Part of a small language model's weights.
Size: 12 heads of 32, MLP 1536 tanh GELU, vocabulary 2048.
Architecture: LayerNorm before each block, learned positions.
Each number is 128 + 24 x the weight over its row's rms, rounded and kept within 0 to 255. Layers, rows and columns count from 0. Numbers have three digits each. The size before them is the row's rms in percent of the matrix's.

# layer 4 MLP up, 1536x384, rms 0.199, rows 392-536, columns 96-191
090:112128084061150167116153080095149109066129133157144155155142121141137135137106106170114130138137124149135172142099134176109111097098139133165188112154122142107124175121134117129138136136140111160124093129097123153107070106121138131105141162140105092092091162117127099126134110115130148144
073:137082166162070145106157123123123125179134094156130154089107179111104128140180130070153087126108143165101105089114126128131116135103134120150111081089120153071149086118109144125100138078098124140170113129105165147154129118110118101100132157136141110147148120116078122143139132122105114100
108:155155078128133171105092135098118155113145073138116158163135130099143156143146120112117078150119126142072134140114110114114149082123109114134105153112114165125150117122113150130129144145132183136126139061107123144127148152136105143164143094141147090135113154098079122107139137169126120147
120:158124092115133122151141119064109151156136140110131143099138160081110154121131126112158093167186108118165080134143129127153117129143131122123140137163143150163097089159125143129111151184166109142142139137140123135123104131109128167094135143108099095113145166146110106097098156127115141140
094:126126100123117140106082118091129141145132126115139160106074131112107130130134128110162089113090122117151119113121106104162076073162135117138140120197114125150134136116163139122121099174142131113121127138150130156149082144161119117108098119191106112100100106121081103109158150093136170130
103:133119133139132129163147150145098126142100138124155126157092126146092116148135101071103163081090131110130094092138135122109125136104147147105144110146150155138083122106143117116095101110114111112148122125131129089107159160111149158115074133095119141098150138107133091145161118125145157168
101:115148102081114120138135178123069112115133131142139143126126129128110157113164141100081169105155141130106116119105150128113151127070130183131090102116114155154107148130106101127095208116123120108145132136150084129104116076118120145157092131136085115166065122142119110115134140129186154125
105:122134118114115116156115103111121121148119143130147114071107149138145109170155142105109145112126128117107125109117135087154110110088138111163122147158113133143120165181114133109142133131089138078142099111130107130176116107116150141130092160104111094104113139091122158138098113148132142121
107:143183100124153126117120080159119140081123137149115164154120109094117111140160147139110162160155134151092166174075151112110183173113142135103114168137120136116106128116131095123140137126155119129122146102146153107124105125142111087118138134119151110124137145117133070138125100106136157160
109:131147103133120125125116165128105102120143136120142148146129146124148097146103137132118092133109154160117140077155137099120116171102147117100133174170106119124088122098115156158121160197138064088125133149053094158115119121157126113120136171134105098131108133135123120090175128129142096109
099:106161150092128121122116125153116096127137135128111145181147099152125123142095126161114112117147114164099117155157115140163124131110133081138099122125100119082119156106123125141125132150134095122180118118152154119098151128140100117134115094123150123137099186160146135116105180129128138154
093:141132135176145118114112104169148136121128151150109122108184150131150142103099110122121116130157141181150135108118167136147114164141133131103138127128116121104141114135172127092144102123174149133120152161085137105126098074144145136092127170157145135060166124144159115150144113147120151173
102:135153078128125157123095141025141110116141097103145146130111140133148123152134145182125142116113134133132092140106138133145129114088146129141161112106112165152042131111143141127162161081131135173095140101115130131180133122136162135088071099129134151100118089137129116129146153139145141145
090:111106127150129135160162128149156149094088120134169125125126123142125176118116123105166114158105115146095101125132156129164134115122151127113133140133128104122148161146133118126134136092133131139107131119141158106107160100095180115132142085107148144101136131153127118116113087121093122167
113:157173139140081160105114124121102146137165119117149141124170106104131116156123125154122123154136110090115160066140105150107135115122110141137101153134112106110141139162159112127144141170133152155142112118111109151120123150140123154106152146117160106136122108115101097106117150134115097130
102:137140125140113116126134122126113103118152080162121077102092095157096143119173112137132137127140149108117128133101135131132172092114168131103115102149119165119129119153125140108152157115108141148175165150121095159177108131142117182146160123149124096143149113111159121079103101092134150128
091:089115068146144155129119143108146152094102120117124160131143157148130102128158109088149136140122101164110158125127162189148124149102140044145067134136080099170133117111132143129148118117148124086135133119125111117164059159145162124127144124130109134175134085098113100125113098146117136104
111:115165135044082098110114138171111143150151137074120135157111132133153147135175161120127106126168118116114154128125147140104121158106163152133147103132132154107152132121172116113118098119129108108144120143140142131103139116139143113117141133121145112140107122146135138175150129121088121111
109:089122120151140160141119170079114141144112116151114118099150138129076113072162126125145126121124136122151113144114137132114157132117123129114143087160139148123100089115172124047131137137144159073121131096120110152118092154127108138138145101110133126086170129124149089133124168185152105118
108:154174104094136158144167087159116110150107137108117128159116105102143149156143132171142104128130149129105130120090152119133144117131158124146079138146114190156112110115111177118100090146115090144152154109156115163111119091123071126114134102109138176104159125126141083123128128105139135104
099:119092130133112098148114134141176159138117152137070113124141138105183133117153109146124122202143132123155161098126080143136129094140125107132143175135113115116084116135112072131052147110154126126126128131144104123114079137123129121135159162128103143141147121076149138113111117174135116137
099:096150119096159170121103058109133149186107166153122152138113089102111147161129100131110120127106091117140125107095146133139194148110184149114162142138125165130150180170155142162108131109120144142096115139129062165118115092095102097140150111127129144146071128132114144102141114134144122130
101:089112134152123102116140123126172156136128146121103113117128112109114109127134144118105116186121123099126164122110152115138138099120129139161130141081178111125114120109120152129117164148116154136131155146104123120133091149126143152131084103149102140172139134131154126120137148107154133139
099:075107124160150112127140128125101124171107119098129155156141097129133118072122171154132119096096139154111135110112149160126129188120161138080150123137149122129132095108082108143133133087119169139111135150145129138078103146127122110157141137083140116134113120163094119139132103145109127090
107:155138114079118154147073115124119125108156139137157131125120169123162121133139153102139115139139119121106088140111134085171144130129140120112127191088143165112094138165090134109095111113107180149137125145141133139122107117116135101115120133101145112156132122156109129110119141128152147105
089:122118124124099113115137137094135123150104167132102136143111098132115087103156092067131098137148143141112139150149097129169157157132113182133084116123081143206137118155168115115105103171139161118121118148115105127160149117144172086139136098101150162113133111087105107111139165127094136127
097:121139129125102084118114137163082161137131149148129107158124138151112097071113093130142143131121123137106095116159127092179109121150129145127173119109148109114121120134145100170100128142119112146130105148146143130143124158094101123113148153124122151120174119123158136123118128088122111127
100:136133099125088087101106104157115119173151104118129141147095098078140130116125094106126072155109109115140128161114159119126130105106126152111138151092143103143152141094146112154123166109164141108105130130143077124081116162131150162150142122165148120086181146149125126140110121101143139141
103:139101172099090139128080092140109162131183106102109122107128134096144114156111089159120102150142126131154098161154123107151154150168114072139135106138127153140139169168113141152123118114119094106130113105114150140146162112126099089146101109146155150117188138140105105159122131065138130076
101:117156123124125113141118108134111132099155144131135104119115102161139173123124137110160145076121133137156135116107132140158111155129120115140111164150133133155099107125131133108101105169151095173117137097107140129119171118114146147112110143124101151191134122127120116113103093093173129106
111:117106107143111138131121093095119140172112139089126132102126145135142123145106085151159104118146145126146135116097125118166152155108175131120123118161146099099146161115163120114134153103118119126129166126110190148103140086180129133104097112116119148161107108104138080119112165099144124116
098:140135144099081113116079118155118134119115105120100131123109159137130130160135085144142089129142100117115134107133111116137160102124163180154127137098142147103134138158156081152122124162085115115145115071093123095104114148141165139101124136128114097124113147164118114121093124131075150141
107:110143127097111131151125149131152118096111099107139132115134135107088094090112133111101158071125146111146116156115129158149099159131138118189134117108110143133187139106144110135109111128153120149096144122110141123157154143118196122143143103137116134146121165104103094134092147106114141143
095:148146121098101104112110105162100086124111156096136126133142155109064127120128125116135085159153098130131120121132119145135124135133109103106100147151114099088156158134143158079124117125126135114125126149157069122129171162101175118155167082098117149123152109125105085109131105137130142102
095:092164095196125153139141159108118162148101098124125120105173078127130174105138104121142111132142115168122116109111098142130113137107170154118152128115133153103205152138115110101150126126111132115106105124154151100167151129080146145123161139113146145142141119136185081080122102165111102124
109:119112135148125132156115122114124122122118133117101108140101104126099134181141088099087084135134158133132134142128125103123166076082124112149110155104126146090118129136131172150154103082132141128110130148127104150135175068144151114127160106130141131106179111075118156140132062159136137159
087:097096138133140158120117107152165135114099118142113114135132128137135090119109125098121122145146136103139106114106102162102097131103085167137132151116103134177092135111160089103148155102121139143133165131131129146135123122128126105137110154138118108121163119120160133156166145143130157131
097:140093123099163158132100130143154140109144097147150132133117119130126144118117114118134134107132142102117130140119165139124128120170144144174153166081123119112110139142116132145147145184124149088134093138109110135136075119124092127129111143139134123099122111076153122153147142108102097099
101:161114112140115094114109186106117162130146113101136130176122169128116152184111115105174128118105165157110150130171125119147095147084122117112108118137147130141133128115108124125095189161153118133120132110131144148156126128139150148112109131090094132114087110112110105144149097093166097159
101:122130157139152165139133123142147140175103136115129137116105092118143159155160136157125142133111089139100077121109140106120111174147119159138153128148112117151137141107085127096146154131101105137148148126102108149116144121135106139111174147112156079097159120128127129153146163128143132129
110:144138119096110135133107130125133156139201096109135141113087119102139148136125126109128099135198161160136106112124128151137092108114112124157153152114149084153125118107087125128124115122122137115127128122119186173147146141156158118115133140150104106104154104113179102087125131117146150075
090:104132128159192090121112132149107160111130114109134154158157162099123129146173153084160123161154185119162187111150147096113145128114140122096118155123146123166075124115103143172137152143183078145140126108141099145156124138095129138118144136124111126124152098110142136162097124121067137125
113:094114118166141151155116145155131165149117126136138111152137144102116155167122159136132144140120127100138123118096140160143150149122125137089133143120104117124115161128104152137098151191110109075131113095120132099084090115122159147130090125129138081113124101112135092152096120091126095078
078:126115150152136091124151158134139111123142121160138164127103122136137173107137110110091094125122110094126146134099107134140155115124140115124120117094123143147164171122154138115122110128134167129125168079119157143163101163169129140136164099165113120156152131155089152138115152125100131106
103:123142176128116156159150153164133116145127140131168127106098153140157135127095144130123153159149172098140110093100124113163114164129083149113115128140144159090080140107163126116113129078103183100152147147143108140107129130149152119126119106144129105090128151131098110123159100129107136161
094:144106090141124155100069139149156117129140135094157138128129106123130132094123140143140151162125108140108152114162127126130165169098118066117114125138132158126092137150113107087155110162098150084142145108135156151132172134122124155172101157180133108107111114135129142098098121064143164105
121:147114119122128143125101147150108130128142146123147127141144140139162098130144167173144093126131170115132154133097145130135090130109145113147120146111170146171171100102125130169092097144124109109093154123128108151105121123145140166119130116114138099122096134197106140150110137090114113160
102:100154117134152085136099102149156092125129106132092079119133145160124118117103123101140121152123128126109122142148188144093118088164137150102141123159117134126089147121094110115123118141093121168182158126120125135138095181146140139160109157079088144113144096138145120100161122137136148153
089:118143101173161086098109116130174106161151118106112152093145076119107117127125154167145155148122117145110110092117114108158173098134146116134153137149103122107157124117107150107156111121101157117176129107138097120140124143127152105137142078123128137119133124136138149177104107103129118123
102:101123106116137092061141177194175134134182104104156136130177146103119152130128081190144113135146137096114118170133106102097155150135145135120124149099104095108105190099143143105128134147143139160166135104135110163142167135111131138134130107149149100143142177116139172160144139103101137096
125:117105141125152116141175135068167099120122098163128157129125142138099147137125099184109121133147195141145146168141139124137156133110139139114140187166113139109126060106110126119121121115136075112157125079151153121120150122150155160116148115128089133125125124098105150147144102128121118169
095:068097092139088115115174151148132153133119128128160122103102122123113065105092123130117147124088147120178098116150155113133136125090088143100097120121110107126154144086109155135119097124103154096143109152076127137121067102136121141133129103126112122148125153121132133083063128107122125143
105:150092185092114079170137144147149110169134112110129117161137112151127123101139120128151111133112114138155147119092117119170101126142126117164084108141118113157089102142117090122092095163112122167149174150120166163071126138087099141125118139127115130110147139123105115150130120125119157111
099:145124121147144128110160168155132110141103140111156108140151103117145144110145151147124126186138099142135114126120163119108105102091100141084139103106185152139125175127129112128140114144066103150149152102146128159131150106130171140140124097114143130113080133125139127162082114141108138124
103:142119145085137141127148138129140140108099150059100163134104101134130091154119165122136151162158107135153125131127152183174118078148165113100161142112122107121128137112081072106127127142141143122085152119129112178117094105154169107179131142140111160104136115162111136123130142091152172178
097:089095122169133130147127161102108122114126095136123136140151131149120122095125092126110145113149158154107153081128137137141128132150105114084115168103158088089160098177163106120103141136117136079126101124158093133135163095125127137124154080131119143137130092111114093104109127097148121102
121:121153071146131115104116107163136132099141109103135139121146164135099149139100093059097101131137131108145158129133136129103123134202164150123086087132169103117139118114113111104121122108119168164137107133122104155154153116148094120102095129118117104149159174122077127114117139125154124077
096:095143114154118072140121173121131130113113115142183148144170129108139115139126113101138116112108123134136111151154123139141147161096117091112060124141136121112123134126085101099138149103090151142117141121142113114084115109137090127147114134140149109099055188100085156113112118113105125145
094:109152171089130125114127132132156139149153199099145141138124124108105104118121124120167128119123146093108167107125188135116122152162096128129088141134083140178114115138102141150115140159138100124111145148083113103139136120166137118128170107158144164085140134161114124076125126131100128121
090:128117110123117126123121178154123126154135143123168108127128132103151165089120109102180116124121130145129125108073161137115152150126092162137129142120136078131139112157094085112122138164134094149127092118171107134105101101099143130167098140106129161168184121127165123118115167143171117118
101:163122115137146106099114135129117141098131094162116116124133104101087152139155182136142131088104140137134109097112107110093133140124118132123150163152126124107138090128098123128166179161154121148079148161082138117093139155162136127139089116088131083104136157138112114140099080140190128116
110:193117111147148090141129134114163107125135113140090112149125154125095121109155114140150112088150149137088165121112142094114150102131129123108119156155133146123114155144110177106105134125108120118123145117143144126097131150143119123096139140099121103130139129154129163122146141102109120139
101:133105109126166097121108158088136151104102114158124107143080161113111119126130186117123139140128117107159100086103127159160148153111150130128138079132118139083120151100105139095157148085127128157137124116149118160147111138150150141137116117122158137128144080125130145110166159100149143121
112:161090073121146114106137058174115190148136153117138124126121088120154154143152146141102162153120124129110113130124147131125123119087135154147160087127129112056151154113117144152100129158122148094116133138118166096129128130098095113103177136150090085130139111113093150148133131118157092142
110:068145156163132083116112100117135094142151087116136102142190112125154132149118099136112092157137104164126101148114133100114082146151137124126093115154133113123107135116153163063157114161150147120137142111070107110149137095150076153113082151115140118119148130174141185130111139152121082152
097:123135107122139175104126165119112130154099127101098157141113142084136137083098138091095100158134148121145175163142133108152150103127109152114130117147144131132141130132142145051097152097133092109085126183120147133098152150127121109118110139098140092087098112120104147121115189161137137133
096:147128126128117146109123123189150117141125113128113144110117142110117120156120104094105114161208149140153119135135127109126109101155168124083141161152122137171104137086183144137157143170149085088118147105160124136106105086110119145158141141132141129130140124121148150140073146124126117145
096:135136121092115137140121106159123162154121137118104134131113087139066132167162124144114134129127142203127165151097134114086126099130118136140138123160116108081107117138121102105126131158121118121145165157075148125123121108151177156140094135105110129100078160128149127087144139104134130110
123:112115095126155110138096101135142143135138136148122134098100125184167084128104143116141113147144129152138162110120147122107141106171176156123144144118134133161131176126110169131103139123079141155138109138097121121085125176144189093175129124165108143111134161118107086101091151133180136103
116:139118115150147172069163144135150130137114122122121157126131107107135122106135163146150091159122123108137121132130132168138162138144118094133094132114131083108064165123071151122158125124123119109107115069123121116087130109110115154130167138188139119129112161107144140129123122150131134094
094:147114121149118158074154126201142123151127109154106167132138106123131129141131123142130085128104130142092105098111104157164153109107178130120113128092117109094128126145142119163077112132131184139111110118129145158120150127136099112151092134138074153103153158162132141132143148095101135131
121:121152144145101108153125134119091156122088129176147126095142126127103119157127144106139155139146144148129146132112142162130135107113125167132121119096155086153106101138095110157131122105116139084106104148118166130098137154128162147113119137107131169126117121112102132125101104123176128113
100:094199138097118118124122149157119117135154145095076112134118143078129090129087141101119144112101157154151132155103142161126117129107125103118145134150170116136128138125134126127158156150145136152116118130141101117190170129068115137138070122148114120141138116121117120135096140133102166109
100:160162138119134125112092110140151138120148115148148166103151104097120132137181094090118089116119154144156164101133130141143140136117117103131122115139077121143142083150108171111127124142110153107127126137132088136109108107144111173133163127218098146145148111125140114134126128126123158134
103:165113140086122110166084105128131148139120126115126160130146062141168129111135094137161093137151162134161097118138106137115124130114093138170118144095092157136147118131112096110140108116099106136094155143133125074140163080150114133118159171115126145104115134108123155196105131112164094084
115:154128163176129147138161133177168113163121102133064183144111113120107120129177095134144116123129099107138072116130103137173115070115128134160115136100121141147127144172096130084139126141114160128125126131100143133061097101121145149091108145108116128108150114102136082138099118128076134136
083:116115137093126123090115106124110183139142138162110092145123200193127145121132123135106071114136136110130139160075087170092157157074161135081103151122148142142118142155108123138202110127129137146117140124159121124127161128158149094140152121105108122129164079116122087112090119112118129184
106:083118117130119127125130131112143126119135079138131083124137093090120084142139141138133110120089118117094094106134122159104125070104090099125117126123122175112123120123146164147073139126154113107165132171081115112134113130167175117110129109127167093128149137095119155103142134163127169077
114:102134101155110155095126115153144129102126097152134135173134147120157161115117150121106139101129134149158192145109133137089141148130145117134102120143171121093111152119126146115133105068152114147111103133104127144145131119138117136133112055106086146153134084105140126120109129103124152134
100:100111108117156139131117108108134147157127122097126139136107149093147164106127140133138086103157173156142117144128120105134094098129168127158120142176150129125135115122136145139150167144092118145093055137104136136119143122157160092137088140131119105133111113088139141098088122115130099166
086:149181127174159116146140169159139184138110155133160142128120163082152152110159140109132106149129135128154147139105141146127099103123130107130163138124151153123154138105094170126087141130128159143094146126136110165103117118135121141129131131152120119100145121148137113117118143115075156077
104:185136111087135169115110120126107103124157129136153179178108144107139138098139124167101086133101113148147148088171095175125154167117099133137124147154153161169122152126139097132160098091102126141130115104115106120106113115146111117109150171143135101135144092115140121111154088120129059132
099:170134091147143102129176128112141123146110105147119159147102099095105136117154162105118101127155109124118127169149139159108100142131113137075127129090139131135159147133107097123121094156170136091129122151127128141109118137137170132165120075132119118092192083123120118127155171101102111122
101:105133100132093155158106154118169133148096107119106112108118099113130147158135132148148161161106140138149109127164147125132172104149107132122119145180102131122113141081095113113081093166143123139142084156096147151121151088167135095141111102132112170142106145125190114145129113082103138089
100:129136186096166090141109137120135095131121137151131127137129130142147140118149107110113130136150138157102129101104166115111155126134100121154181112163120181144115160142193117083089137107155084138125141150090099089093129178152180130127140075112151135133144165114146133086122151074158122100
119:116126078152139117117097112142132101129141102107176161174106116154150136132145161139159126174147120130141078167128127128140114109129121110134135165147171100139125119095138129139147138112156125143138155163110099155130119102112177178153123123152133126126121148145111146112120138149123144145
094:147188104143131126121138114112129096142115123128158074100120095121138119145148109122105142117133136136108148167069118152101125158105133095121105092155149147130093129133156119110130153124145112126119133163135145184101118085117122099112127131126138143169137124156110099139161111128140152126
091:165157142131122111147131104148125135141142107114105156121101133145143132151102134119155098164110122170142083098170130126151144107126130137136151127138116160099117159116202140095138107113115087104080118164097125119149142152145125097116131139115157141103146116098125143115105101119105098115
112:103172147134172139083123112170145125160080137169156121101153110123110147153114097158131102148143101099117105147159116127127075110121114154139084187111086085108092127143159146099173122099104137130100068104140128160146152113080091160144099162156110125119167115101138121121130118093163149134
097:140084114098156126133110125095102104101117076080167140124130116179105137121117156126138127119113120108152114138188170148130168151129150128134108149135125123132150167101099087126132164124139140124128131103172133146102117149155108130092144138106121138145152195130139123159141127188104117100
094:160131170153115142112159137133134125109116153103104143130132116151171124097143126108115085147165113117122104147154123154118115101131108133142144119161108141155106120124142177095143063142117139108141128144106156114164104119118127135107149136134139124107120161122133115126134151128069110125
095:093123118168091094119142124154158114121140134116170098144136117126087137148102077185149150138133153135138149096069099113135139099134097139150121148104149090129117152099132100141122115087100128158118127117141128134149127135096170116134076110118093137095139111131144124108120159118121158105
101:111115110136128136100105145151064119112168141109103118130143134113102099138142150129147112123132144116136105097125158109126145141139146135099117069119158122147089109103115159138176127088146150122094120119087070096137088068085148123112177119144157117174131128101083113126102097105092147137
107:136175132126142082111161092158125140146174145121136132109153124206143176170157126152114177094074172143101097103107122151101101136101151125152108097135146157089103136089120146123106103117097113129143134150165136128137152121158158142134126112134138067165080123099127121076181136126127153124
118:121119133162110147085082140134105129174106125110107125127097122139132140134132131161158125179099152111170117108150141101124109113150175136092106150113117068133144128150127126115116114159127115169110105149141131127089163118175107114136099137129106157156089092118151124110117104139120133136
099:145089125123153125109118142100079145153091151126093153121122140164153112169142102151122124120115145145130132110104176183084151136072088138130141165112091124085143155134113114086151137096114137149124142132075159118149147128111062103127102115139134157154153173160099136127132122134105187120
092:122120111137171101126084127112117101131157147133136125166122126111100108072145133117138144137109122125134148123085131125131120120101103142121104165085131070155090133139130157143154113174154137109166121154162114091111101132127121123142105127153145137139152140051122125084151153169111097126
091:115078145136177156120144116104113077157157102117177150131087099110125136142073095112165139101100135095133185163132108112138159121145156109116144163172201118130103114118098144166150127144120141123146102127104184131113122141117167134172093107130124107121139125157091149118116117115156187119
105:144137072115096067128125168141123122116163131138120131121151126134103137177102161149098121131089119100128134124125118112128174101165141115147160091135119113162097151138143142099129133108103122127165130134090098118104145109133100107175144116127136140168140122144101104139140146131089109110
093:121148160155139065167122137123131151155111159122140136161100142096104125093149123132121129150129098139121113114123133097111129138125084098090121102115146146131123087133126163116147131160126137109095127095113150158121156124133130135099106135168107149084129126133102130137167154098167114125
083:121144184143118103149105119097099127136146124149103113131112127136075146159104116123134137132153134119129104134141143135127087138154127098151110133119114183116148150136161122122130132122099103121151112115132096089097112125129110175149139178148149142148139122083115131101137133117146154102
101:115077157111140148132124172134171120119131122122153148101114116099137098149130134074151117177107169083113100134121150131121106156140118146110157143143104133106164101138163130125153109127120144136167169119088134081115114103122147112127152072164147154131120150121118108161116145126114176125
090:178099097104123129169117106191114119134117145082128125144128139143126143138137133155120150101110134111126149137122110141094152150087121086155143071145110174138114129137132109151120176183135156104144130127106192105153152136132111175106090144129099140183170134130111127154130110136118165124
108:146148105155113128116137092118137122096115141178076130139133109133131090152158137139143130117134197133082163091124158108091144122129129086099092091100138144125143135125142156133137084127124097158096112120122152158142134139123117120123158126110110108106156159137160169120121147124119106140
092:176107141098109113125092131142122129171121146173141140118125135133123095123106118132073134109095127133153134132128105143151139136095147117100102128095154105139131130131151127123171135138125131131130113127117156106126130124117139137141119106132180120101097137126123068111094135112130149194
100:146121118152113139106137099105110118117136120113116132155164185136134124133150079088100149164137104142126110129159163101079129079137100156126139158145115134118116104091164113154145109113134155116135111123116131134138144093137145111162114141148136090141122077152108099135105112142091178127
112:123167101087124142159114113131162113143105109138141121166165148088113177130145154107169075135114122125098105126130139111123122116175128111127160140112098100131140108141099173101150149135106094109087121106096113113128126111128134115116113113126092140073138115164138136131126134096112136113
087:112144151104202144122130129115120137140099113142087084111119161129120134107124088152157134119129147126131127130095156155105188124121126120095122130159103141135133126086104127110136165152164109130159093142116145164078112164157139140097123158146133123133121152121136112138148162128092108164
092:120115128172117148124159107146179149099099124155139123158134129130113144133130105100091150130141195133069172124119091115125189093139116150145130137117158142130098162172135160120127153140120096113069140165136129113102179159156158103131166152105161153163143061130140141120121127129107139116
100:123101160121124127103114129136175134133142107108094154171114187121109088120165096085165150134116144100132098117126109147145165176111119072091145123131165155143068115099109144138115151131120109091144166127103128112149128152102140125188140123081129142136108157142130140116089181167102145156
092:096121156163198154114115122071136113153151093092120128126130153125097117089109133121144131108181136157128143133098104139144071123128128146124111102128183121128112102131141150150157131180156118145118116131119090114128077143110159110118090115113136140120169127150106135104136156140151137118
102:144129143112145128111136148115135135088113091132140151121110121131149130180075149166123087097134124124119201175137118118115179160122138114115100141128098110142156161098069153102132088176145127113121112142191107096157134135109119151122119115111103163153143101132097126196120111122120138112
108:128155185071099071114109154143091154128133148189151107163135118162153160146099139159123125123122194130116167138121164147113103097123152102137130189113158130160108198126117123126150134122146091085140140086148113127118125120141124110152112154112085118172092132131126108109132120147125135124
090:122097108134101111146151131165145125120094132092115130133124145120135124055072094124119138086163129072199135164163134167140125122148108101152140117135132134113150087109169122096134141109101146124121143125098117107116126110182126111134086113165119076110117150110095157126127144173120082141
105:138115144107150131119078162105147147133163115111113132107111117106170093130098136118139117167145110144107102159073110184109154120116087113202120149104105123124138128111154122124130108130114098125128178126135155146129097138106141097154130142165108111161135165142162149123107103135076108119
104:149157150154113149103110115109175120156159148150077151163178158126163124124107141114109153139152186173143139120154167115091145118124145162109157132151137115100123108126170097131144102147149096124126109111095133147109123096124153099089130085132087141119139141133097183185143106169114142150
102:171129118108169155091130124087111105087174101132164122117148157138146114126139149128068157133143095111120124097108160120096129097125133135135101175087157110125166137102181130095136098136089102140137116105088112124084115107117111144155145149118155092164110117116132117162114131100063132157
102:133138128176144140115149161117093187127099137141146136131114150070145125137173140127087091143112154143126115119121119139155140172141160114109150182140056109145144112076148139127098139078138143127151104096121088121129174113169131109125135101163098087128197127127136101154135128146121146093
097:124148102101137139187139141186156145136147136141157097125179137117158087137091151124141132132117141123138125106183139146190103124125131123138166152121182119176119122117124169117134155119153136158133121120148150160149155078135129119157094120122142111103180084148154144125117103117148122117
105:070126102090102076129110118108081150132125119114126154161123081153174105117125142132176111149137119139114095167170117133142130105121161126113145122148108178159160152096107163133133123157090120140134136113122081172105116142159126135130118154095072099111104132098098122152121106146106132186
082:116117099123173086089161162138164146140162114171157128198123140093163134163121129121166105120140149165137113123126176140123116117138101070138113087102108107176119108157148160162167096158120080119114084093126133140139117120111139144128134113141124138121155118158114167123121149107133120104
080:114181135137083091115129129109112139121098115117078177128104138086154173153168126146138097151150174171178183127130076135138127170099096093118105115119152140158108150105093132174129110124136104139135134114128115133097142127103139122134129095112139104097140089140146119115088144129150126124
092:105139136126181100161107129147123156169125145136153126164142087061136141125117146145137132184125107065160068136078136137125135097096137145088087149099117164161131137173081135110100116160110089132151118141086096147140097141141135149130153068132129123111102140110095175115156165110083173099
081:119108131158156099111137092136118110134116168135147172128175135112109172102137118115101073149115073149145125127142106167182140139114163119149114128127125083113139123105111130121144135088080107119161147103121108132110138147107158129125144108150157106137122134141093148084081143130114164111
097:112129109131136114105112091104131131138137130155128101141127118149154119124141135143092150157133160146150137157111127155120122133131134112117176119143115154141121145137112068153055104103095110104099118162129089167134117138138099134133151091127160099115102085102151100149128166093128118112
106:105104110184106140173146122143094072133139070079141154113134118128121115124142147101114129138149138105140149112112105083159095053120108127101088133120120149138113142116169118144177151092119132144093151128167144130102164150131145139120119145122099104124167161146127070165102116138126130115
106:141055083099137121109098165107122121141107087124102105193164097125120119134079125084133133138157124161144125135123158115078142099118111138111130156143121156152122118142115150131138172097153143155153123141096146104071075153142131115123106163111157105103139099140141171126137134157159193145
118:133143109098142160106134169101138074122143093126121140115136146104134139157130118160112117163117114135173146136147174134119152142099155119088135114128139113132114136118126093108122142121100138115155124108146077131120123148116103140124147151135147134131166142125133133116109094103186156124
104:135133116100113138099120120107151099123126112153114117108106159113164105165158140179108154105133111089156065124155158137129164136119125150120171138124164115137132103138135112142175133140114133143156106139098125142126147132139103123183126147151187129120129141130122138154074120149089156107
089:129152135127165122147156139184115116122135137159119108136143119114122116157148139107145132148133134144081103136159138164136143105124114143151086110138108063157137152121131100138147105128108067157161136119133139202114135124140132163151109136135130132164133167092115108132134108107164163143
085:128112181128129152102144143079117102160115102150136153172141103147118135121162106158124119136134126155121138157091104160096102151126166125127126138158107089115142142165121103140110104165135137100125115106158097142106120095153176130148129125100104126114126153097107126119158143120098132125
098:106161113159174103118103101083155150131148084110137123152176107138116130170089103126107170186136161141161107113152121124090153134101124150131133172137122168109094139140179136100111143128161119130120149117086132113139121089139145134126106115095095110142131189150123087115106132133108125130
092:165145076126100152163129162098120154134143101139166113095176123081165104133115124158102146124111156150176171149112160159140134119106124120101090127130107111150153163108157120126128133125106143120138100108150120124106146087118137106155132123049151138162139106144121131130139155148136131093
089:091142098144106137086116176123112111092143073149104135112138143100138126086116118125148098116181173142119143129150120094154113099168095144122079179144092157101135119108101161108073110140112151102124126148119090156163121147124133121133138129121109112142138122137136149130122124071135134143
097:128138106141135142131140130176154114088118098118140133144119106080103158139156153158158094145140133115132119163105128175125162091080078140146110140128133144126151123118109148126095112137165124103155111130143132126133153114155128151118128083116119103110161101128110109160145109118137125102
100:097122114130108140166153123139178107135129146133105067133134107146119146179130143106127085182147129130121113134113111147079135090083086125123163098112129127143129143165138149115126133120143074097116132118113166116105117151144161135126147093176106112158093139125152107143115143123179126164
101:092145106087142136138132143155116112134146105110147131125129125139130156135136125143116126133128126126121172137153126150131104106141119133164123128130116098179133100167145081089132116124144092136125126120103145149121129087138125129112128130108144105124139113143121141119182135140114180132
099:106120102120052131116121098101137128130129131116112117103153075142131091143147124125135092100122114172141112121137084158133124145139123136121091150116112141128088137147097158158133101125132110091138117138113134116124167145127131137136105075134148091101125100115143140136131115116121118179
099:143165098074168130121138129107101117078104165099159106140098150153080149113144094145153143104107160143171174108108112133137113160101113164123086103126096093127119157083131141114121129160152152097123129095103102135129167111175114167132174137100143157113105126150119123114098153183133144122
099:133114163140092080099126108154175153097090119171188087130135133101091132138076129120151155110101161132135134127114134138146105096134139166159133126179188117097146133113151173128089109133144142089158137127137160131082141094116150137148156126124093143135166126101124108083164169111145109101
113:130094160155131113188111112159115134136136098124121139122136120177169132090161131123100149101140181147107087115099117129140153087085145148140122116130120095132168113142102142124088129140120114091148076095124165162136153131114104101136115135175119100161117123187122137144128110104099109087
092:144112076123132162117144129175103125114126108116148136152095094114143117103119141138120093083095130168095168137123158170136144161100100082136146118131128149128094140108143107141130107159170150144130137127121097135158167096115157190125075139128095102069105112092122100101098112136159080135
110:099144149151162133129129086091113138117109078123125123111111107151127109134134170139083126141164173161172103131133106149067129086097144122132130166125115144111125132144169116131111116098135114144136123157117133088190148122115126122116134110082116105113130118088123122099112126143154147154
094:136132099167182151089114176159108082171121132114110163174143126150118154119142126173112096126132127162154139132132121106192171157143126137125151130130127153106089130087129137095128138108082089173101148108172120131145139100148146146181162126122094122137105186151141143147114087137099117132
095:133136119120128127107086085088098159144112131140156114144091117132145146153094109160114103107096152108162102106167195113108150105105118114121146140146133139120151123125128150153159148098125158116160142138071172145154108116127116082133135143127123097126128143115176121143123119108167159096